config = dict(
    rope_fraction=1.0,
    init_std_qkv=0.0493,
    final_lr_fraction=0.05,
)
Each number is 500 + 40 x the weight over the matrix's rms, rounded and kept within 0 to 999. Layers, rows and columns count from 0. Numbers have three digits each.

# layer 4 MLP down, 128x320, rms 0.0707, rows 109-127, columns 192-255
550478461535463424507514479513480520464504494493423483495561558481486463544492534517486485492494480510450452479472453552465572540549502488501549532505500494474489545513426550510519491485467469
503501539487429505482595421473547508530433579529584528542531475459479509510490548469510436417596483533543485546601531612516467532519479460555459423493417483448480559476493448488466474580476500
570502490453502490501424504472546521515456523472548581458508473493533508477568518442400525479433458540563476494489525464554531463490473504492560546555425558431493503432506526517475447459465491
447416440513483432444501511545521560485528544476522555548544514454439573410484505487464493464442490477560473516526554581497576500566449574536494510529529478542537613550512533507526472415507565
457452556521415526503550498494523425523520438566505507523536591540480538530475539497493493416516552480451446505502502535513485486439470512547476480438465460475581532516538506505546491548435560
518558506482447462475508505485552541479472471511474476597498514446461495517579534418490487445510494554541550495478534580493475503502469517476564489543474511480496529509498593493497580482554523
480547525541552485514564464533523426526445542504427503578419550535474577481573485537431525546513490529542469530498490553451470572515541467483473490498435495512508547526408450464488513480498503
462557514425556529450531497414512533428502468463525549485544445535496509531566547433492472485497507504572443585507422489498487487486552435536476430570495542455501494488557411430509501527447477
462437420471544428545453465519488522442463476534493462453474479519542469507508492563521505580475450540457470468516474554550487422526504572452559490520508528466563554557524520550483530444497589
396491524488503542528503555546503494556493507479473504462535459414499509405479474481501423524508486445506478483466515533514487463524524544475581534521509436478535494521509603467511483531482538
528403496534485538574538507540514485500446541528485444450490506483528482542523486486473429484476453535452561430519551489504491513403495525501472467438442524475508517557475524537605539446497438
489448512456491543511511531515454421487447479439503411437553500463469509519419448468540504438433517554493542511570477461550502401462506491451483446493507490516482552468554426477490543504508461
477472543527478467506599579501570434483468491489521560548457503504446436524537436449524538513477548493445468435476443462476463481497565497469515609506487472424532514521460491487521533533527515
456476537496510519512422499511513505495512457462517609512544576514503467550484465484485496484537568517528524562458487457551499509539481523466523469456467554518592490465453502564461461499502522
425463503470504511451507518502522576565387505483465447519506463486449581557589489469558511467455511492455486547500480498510489478497440523549602471581540481463517505454469501495550479501424525
494524545463450522518471530495489470500484463483472424463480518544532567530522494487469481514503489448476526503523639515502476500549526486532536542513528571502539473559440504486539536449543527
513459539480503540504528473519566500459497572455478485535474526520445514470512494567570451455471485537498479588504514470530507520479465486526536507509478503492491496464510488497439456519511448
501563548489533522521459515391519506588532508532431496510468460540491503455490532505457512502534532537573502496444447515490513457495544535473544526476456520493460421557499486548438447531556495
496574493520457493476551520571541475514460537495473498483511469431536513505431517519550460526521444471508488459531509539500468516550514445512488457498531473490593444552501496442455548569443476